Weights of a small transformer language model.
Architecture: rotary positions, no biases in attention or MLP, untied embeddings, normalized queries and keys, capped logits.
Each number is 128 + 24 x the weight over its row's rms, rounded and kept within 0 to 255. Layers, rows and columns count from 0. Numbers have three digits each. The size before them is the row's rms in percent of the matrix's.

# layer 3 MLP down (transposed), 256x96, rms 0.165, rows 52-95, columns 48-95
101:209116132173131123122133115128131140143144079129133109142143119145100149151112131112160099131148130140138107122174105121153137118151140113134071
105:119156134147140133166130161131138107103147141151123109145105085124145172166144121153146145094126133150128109135165127139104113126115104100128222
077:095098106153151107143143150090122144159119155143129134072143156153128113093145110135112191126124104085148111108107107131120112136083156158133154
098:037085111103087128114152147141118099123129152135111115121132093117124062146139126119108105103093088126105153122117094136094143159120120111108103
088:245138134111111124146099144123136112142157136151130118149114153127128168130131129108148146133121151152115138155156140135157169150148129137132125
096:146140119168087110133149118146094116072161118149109105164120143121110167113112152140054157134159138162144118121142155068148099097158147135113134
106:118113120148147160131122105134145189141113115126162155114147132134172123085137145145105160128142145066145088089109101135101161119140102138139154
098:142124107127117099124179149112122145146117154128142114113131096152116100180159163113161079133141186112168123158091142122149088131108136126168094
094:121126127116120149122148112163121105137130156115132117119081150120075102152115107160132126136139125107115145127117086107069067196111090141085149
089:069124118128119132099143106135097118141122148132150117106133122108168057110130177141127131139137088113156147147138142165100132114139178111105105
101:165165121103129125113155156147113155160125108122132174178131157117109138151140135113173099153086140116092097148132142099143161119152153147141171
092:121163127101157120132113156157122124082129165148141129168091138096162125139145116144152149107118091132152102127126126108151116143105101167115096
099:140122125154108122129143127146171111108158144095120144102132144095131185115135131130081174114119140135110134095148109137128169144125126169180145
106:225123175130158127147136137151146130107092126124139117155101165153137112129127088152154110164125157119150139139108163155114113108147106115177106
088:166143164140166142138120159139107105148139111114155138088130109140119125133087114155089134103150135126137116111074125119139109122100116162122084
114:201144130169135187157106117116122134123168089109136097130117116119156136113121126146143101098127133121086142135152098157117117142135110123106148
113:146143153155130091081129111164122118194124099089100134135125150123148099118122129121149099115120167153088102125110135145165124128141128132108041
088:100161141158150156148096117141116123118124126107129109112115106099154063137125128177161149138114157121143099109117154153202106115109145106126131
104:045117123140119122134121134148148124170113143145151117165125139137129113092130069120070141140147065123136111134123100095122143141095137107117161
113:144128110154098093129132165126128160137103099143137131126151078130102077131130109112128084154114074125123122087099144129137112121130130097108142
095:173116141144143118166155121115158118138127118143116127141131107141157128115126167148080094122159126104112094123116093105107125124147127150109116
104:110144135115120167116173147140155092119089163113083112109130138120102110107122137133121154096163127150130149134138123134142133117138100088139144
099:095103167150157108161085134122131146108160136134132118106141165114126047112117146159129174154120141114144097131179129103098112189110140099127119
115:144141117123085126132099121119075102103136123157128152134119146142113185166136123098148121160107100146095095100134111129112153093156105129122115
102:142159165102119160139096084117064147096100111120140127198125139181143103163137115127118138141123165153110107175138092126102084141129141133154156
106:140108149129154076117168140126103118129117109155157153142170163129155112220140092177126140119157111101167191127110116153147129107123165121108101
105:117106130106159113138129086116110150083121112127117150107110092123149154119160128109164125147132126110100129123131120147143135128102125158091138
091:182112125108121138143075135117128121113134115117118113058142125121137128165125123121165189135124116139103085105106122129100132152093145114105134
097:127163117127112151101126127095118157115112116117180095088138062162102148142137101133146126126100140157133169087141149136125112133107091112133162
111:085135167106100126093135143108126112164122153126100095087108105158124103130144104124121117094134113158102166106153104124138099144123136138121120
092:045116099126094111131122098141128121094113126111136121104108101120127072123092117191102131124104082146113165121121103121102163140128144100156073
104:073099101112091108120126102154093139123161152133154133103121093148151062117088131135118132082099132151097122121144133121129162133122119132148104
100:146170148139179122121126123132134149170150120117134109131100136112145132134161119125140146133127111133150101097172144091140169139124124165148169
102:138106133133127162108121118143136154180155124119127159067114162159123075141123124148131107107128170143148141103113157130115129138115103127108089
077:052088171104135113119156129154122174108098154146128131114156149145159059113118128139118118081156123125138176105099123106135124108115138097113123
094:115140099185136125109113113111106147157091121109149138106117148155093115114124135118161143092139168105112186128088112103103120062133126119146155
105:200131149133165149131122148102131162124148160093133136177120113115112141141114121142117158115116142111098133108152118144131111115143128084178164
106:108135103103122122107121138107106115081163172102145129124119079101159130137146148129101138098114101142162163174150115138106112172138151104107105
097:135188074137107164122121138129136119156151117116147088089122134141125123082146146117106117093131126154132146109092119105200119129098126091100105
086:123137104113108155128131110138133098116093148136130137153060132079141134075148100118150121110115103129141150116160128115127150118140112154084150
091:184150153126120132117128161160128099151130081140157118136119125113139140061103134085120121147109118150131134140133125177112147163138131132130184
095:049117139120124141074135159148161123159133128127106102150140125097152100143114088126123167110120119109117144122156104142123101142104152140138162
096:093141092125102099106185138130134146103143139095135081130160175177115115161130126144148125111117187131173117122095126161108130095107122097109158
081:062108069158153146127140129109102120104120132102126160105165130118124090096135140132147130117131126089135173120114134169143134129141121116098140
# layer 3 MLP gate, 256x96, rms 0.19, rows 53-96, columns 48-95
094:174114095157119090149141143108105131181158119144116119146090153156111132142142131128069159177116157068131142120130111112118135137151102117130133
066:124161118118141125134106136141137160095119115122131141157104122102131145135103161128124141171157132145099126137117134145160113127147142177113108
126:151176110122131124151113105097156145154136119146122137111114149148099177146130156151122144165186199110154081156128169121144144094152132133106142
096:162152150141138102140079125130116160113136122143129107152124142109160142117127115138160143126134161138080141196122124210155143137137156124128115
099:102163171126124108148115131107128143106123076148173139161137129129155119121163128092122158128102144129109153117113147142136127107115100094101106
107:135124112117159082169131121116110118171156134161089105111130127108121119127089091143087120124158155116102130154162092128111113190148128092162126
105:148142128121112103149115171119137134160117128125104128124084158118116158103114082159155140159136156133102135113124153128173165127144114115188142
090:122129173149087151141146171105131083158113096135117119138102150121099140118130121127116102099179134130099137147133104132085066134132111105137135
104:175165120126129105145107137145162109114140150126100154130159142169094157117092147137115107107126159172115121128127111106154106115183065111150144
089:159119140150148178100113154156160100119099110110139130114135083107093127155133115166104113108159130146138159130124163116163103102111165117118148
100:129185144167117134136112143109143083125113129142144133147120103101155126062140139155141145182128117101138176095121123114121118132130081127146172
099:129148163145139174131121159111116126158107101164155124174128112166138105150116112103132092174097108111171110119103102139111103119144110081106124
103:131148129149132126136129141120158126100113119105120116143124136126124144117179162102102098158083126102137097122084090115142058164159090137109126
078:164137131144143145146148147131131105124156152136134104108159134117136154099126133163100082141153124109168124095130154098094134149103119132160128
099:145123118195116141143118146111126138134136107091129096119128083151153129090106115159115134146102114114113089135138095125119134122124125167149103
100:134120144162142120192101161132107150152091132175134138126123100110127140122143080072135149157113150092132148133153114125080146164103151119147118
096:149104125133154094166141129120116140131138110122112125146104146118124148126116069125157107134119126160133167106149079066198079104150102114143130
093:150138155094128136159106103179130129167064097190197152149107144129101160173140086123135109108150135127120115137101143149140097136121139149188132
119:133168143165154129176147131086137167143156104134098112108149117089127128143138140146108091128121177139127108105169127128112131141173084098114118
103:136147152111212133140156148149144143116153120128131120141108114128159145117112102100122133151144168121128091120131113129139146098144128119101135
092:146107125152118113131083085091134132115105139158157124137135131096141134095091154150132097153112197125160131111157101119156130116108102121157145
105:148184159163127152116159157096146128143107126096148160137123121113136216152125160146147121096133135133138171131133145151155116127130109124139162
121:135182124131151146149161138088107152152123121153137147165089113098117135130105144134097105161119140108112100123153107165136130121186097100136115
094:117121145099115146154105173126114146137108122139152160082150131100133130112120131147084132156145098114104169133134132114119134145077116105116138
098:138187112159057163138120142102115110128092129119113140130089159159104127137143095123090113152100118116083132137133135097154110130164115143148097
093:151156085122125152162136179182111128133141160165125156176111102144175131122106111086113156110126123124106099138115129160146112125099134120150134
079:143142137147151126171126149165131112142134175112124146096124125076158136145094147097118147145082106105169104127179140130123143137132070151143124
095:157130125175124103145102134135122106117137095126144137093107139120116121115138126166103121093093165092132119088124085130126106088165134115143097
098:135101105137130077133076124126077130137119125143124121114160124108108125131086108116108132148097117075118128165160105153165140102113129079164135
096:148126153102172196123112138113141190155133089138123119111125142128089172145094106128149111143184165069144126130121104130148120144115130137147162
119:138132140151150142094140148137116127100105112162094139204130104145062123156141115129100108113167118101151111129124159133111094119142116117114139
098:144101118147124141153085126157140161080136105129108131091090162111137160137121151097139105087134128132139154124164114162116118170184157102087153
099:164130119141119125156094148140118120156107107136129135148099122095129097107142134144105082195087116127063116147131125131159097166141154129146145
090:112119094127096133183092152169114117126109120123160124117146155148090128122119150089115130102071143115141103108138146145159141130140150149106158
085:120140165112098167114163144082189133168067094149135158106117142114139130115132133109090157154122137105135139135094133122137107145120115124090165
103:149161103174111110120105126162134157128131096144142097117114138131124111105112149112079107126130137097143129137133137102129128160173133112106180
107:136155145152113161138110108118136117153129149126117140152098108089140159133143081158100113153124115092145123150170146153151089171126108099147178
091:128100106147160104132143114103095133158135092149087120157156115124108139141135126107118135081127127096187142149155126133107109138129155150167158
078:124162149133122094134142155102163121137162132118129094113124122153124127104139193137137181168072137128154108123134084175139119171115092156154120
108:163127117138104122113122134148142111125134164128174111147133122100136117163096149048099134123082114126145150128128149161142103188137133077116140
094:128127152145105182096162143154126111115105119179121147132142132117097087096111151139123121120179153166114117089166163150110141137165163106138150
090:108118134117108114111124133144121129108091150147119120120145138134144116109093096169102098097110121112167136165159130098184079120109090109138158
106:127158149118150136141095136139142126143145191141122133211111087109151128103135141146136161127121106167138126135138121139132125161138093120180107
099:114126127150107120170148104121096139140109140155134112178076129088145130096140151113117098109094180190115133124177170138120113135135094119182142
# layer 3 MLP up, 256x96, rms 0.169, rows 53-96, columns 48-95
096:127158144103130160139119099096186146131095092134161149108141105117154122110094133124144124087147108170120108137148118132132087136113105117137111
076:137147187124110160111128148173123119124141113097162134134115143105133142123130119162109106146169112107115110133141140138124140115111096164100069
123:149125116112118130164107125157149164143112119142131175114142166108143150140088143173147125151156163108129071116184153109118146136156139101131108
108:092115134136137155133151113138065121118121140106121122108113070128136121135149129095085126123154113108166121154154177082107147146093130141149126
096:113125086089189104124130117138143128155143133104099099103140115168122101165168132120127091146098103116145121124098152135147127155096157104140120
100:153134137113179110147132127102113102167094130122134097122140127156126141127128140097146128067134107109130117137127148144146121098129132157115155
091:107134186125100118114107156119111112116144129101137110114101127148120144132125101117125127157107132132063093126116135149171157165137121144116135
099:140124135128147073124183115109120144123139113109125117145096117105109131117163089140132121119153159130083146070163114075145088125146103142128144
092:157143114099095107141127098148133112095160159112062159149106134126102148146094157127135117085137139159155142152137095129111097112188115119153111
099:124097099117086145132114128168130122145119113151115182113123119090132116138160142126107149127118107093111093161134117090127133124111108116155152
094:138125116164149129137130123113106122098155097132151163095137133096173090083085147142136116138175094104111111102132119082127143114134097173141139
106:110121120133141089148153149159133086112164136098081100110158109119112140108156144123114150109161117117121134145131172167098125088131126150160149
099:137107089130121090159069150131139140141132115146130131111127132123107117129076111166115167136119133134157147121123152123155120103134140147147136
088:145151144087137155094186107162102148094142125135113106115111143143118140112098096122111121120198160157140102127119097125107138112119116173068162
103:165092113165142096149160131112136104153164153110122110141097120144125103126110101129113173140094101168153143127163107158149108147137100116157114
110:113105122121118129125069107123097201141132102169142111109150147165094133089128114127156147132132102095099124123177114069144144141147176130109107
098:129083129101139126167124141106131149116121127142106118133111136138159120154130117109139136093104079149160152118163145129158109117189099141127165
091:175156158175150088138136134102167080113163133090121116134093138133120154136123168148140160151132149089157123098147134118135141119160096085154121
113:136112107148118128094093173126106124134101106108160134154128116110120119126108170119124105155079173101097090103105112122137180092123091119150078
096:126135136136155130155136117081149106136102130118144141087173147112140135147102132124152133145173121102135164139110126141125113149111145115148124
103:132099106095103092130100160107154129123159089124137125110122144150122151126154172157139135098156102111120205116161132109147128107130107117116143
088:125118141137130126188138157101172146117147151145158140160119125146124121130146109088125103191109122137101075166193126139099110146140136149099153
110:093145154135145120159121162152128081119114153110109108150119113100096129122102120169116130141142170096090109088136116147147126105115106102154111
101:147127113101214139107124083139137134142144113104141094129126119119128086147091124119120141138156118113147154149101123124169128126137113129175101
110:127124070147091135168082158138118120179126140139145110121136171133139127133158137114107102134139125149142110136156123131120160116132103089081131
108:123101149105128169135114177118130108186091096118114123138132131126108148133090147121097127124111137137153113150112106066128094095143128108110128
087:147129137140130142095113155102098159064142091105122106110149112123149107092071081128131128177126139137165137138090118135140128185117175150110153
093:113121108135111133120126144064102103130147117146154105113178113105130100115138076129095116111107118150127130112109131175094096156130129099084116
106:088103091112079085116118161152131154152104135104137151139096135113086111125130122139124104118108154087089146122098123082129129135172135108108112
106:154135152152137202121133140082184134128154130119163136107146149125121157164121156116174101108091164114132091134166124098152072131120075120118141
111:149137132138121160129146137176113162135102111147154164115185139131125119121109150135116091125139126107119119133160151107115110172112139112149136
098:107111167127102112125131106096134103109153146092170109104112140174057101121100144150127159090089151111124100156114126137115128146141111114116134
096:116095134111089162162104113158085107126094168147081152148110119112117138099145112095159140135116123168111141079123201116127136122126119133153154
090:116110077132080149164083149122108108139071129145149135106118187126114129128142120124105119162100126088140129119138122092159100145140171111117099
093:138115093042141145165159170145173138114120130107107082184122129127133145141145151147101119134162088122108110127120162159100153129126142099098155
099:116097151105113152142117139120129144159091181147105142144137139134124167112121093114164170131162143127101144101164164158118153136108140118203103
104:127118122125130160133113138129092100173108111117143135116108108122090114109155161104120115089139137107158104113107147145074121113130145099088142
096:120168073140180099089122137152111172118126137127130120115097153101161132144124113110108157167110144150120186121131120100187114105122111112122109
085:129088116164132131143148130102153151081135076166091144161118125084148123106153129137138116123110087156150138114160150128098178120140097162168127
105:099137138094146141135114148161096129157147120167104117125155122112133150064154124170142105134146170137121097121136123124118120116132115180154112
097:131121104121139201158130143128145144099124160138106073122155109125097147078132124119163170115089103137116115152127130096080156139123129146124167
092:129140113163119107098149134095142152162154115159125114158127109185112102142165139105107117106160117139127121138102150164134061153107165141125163
095:128149139126143140123082129104140167113128123152097150147138108127126140145148136141149157112164136122146118161112137132154104107128095104179113
093:139135116103140152089125119110160147173111129143118188118148123210145147131121119124125124142183106137115092145129144117122114088119185166105135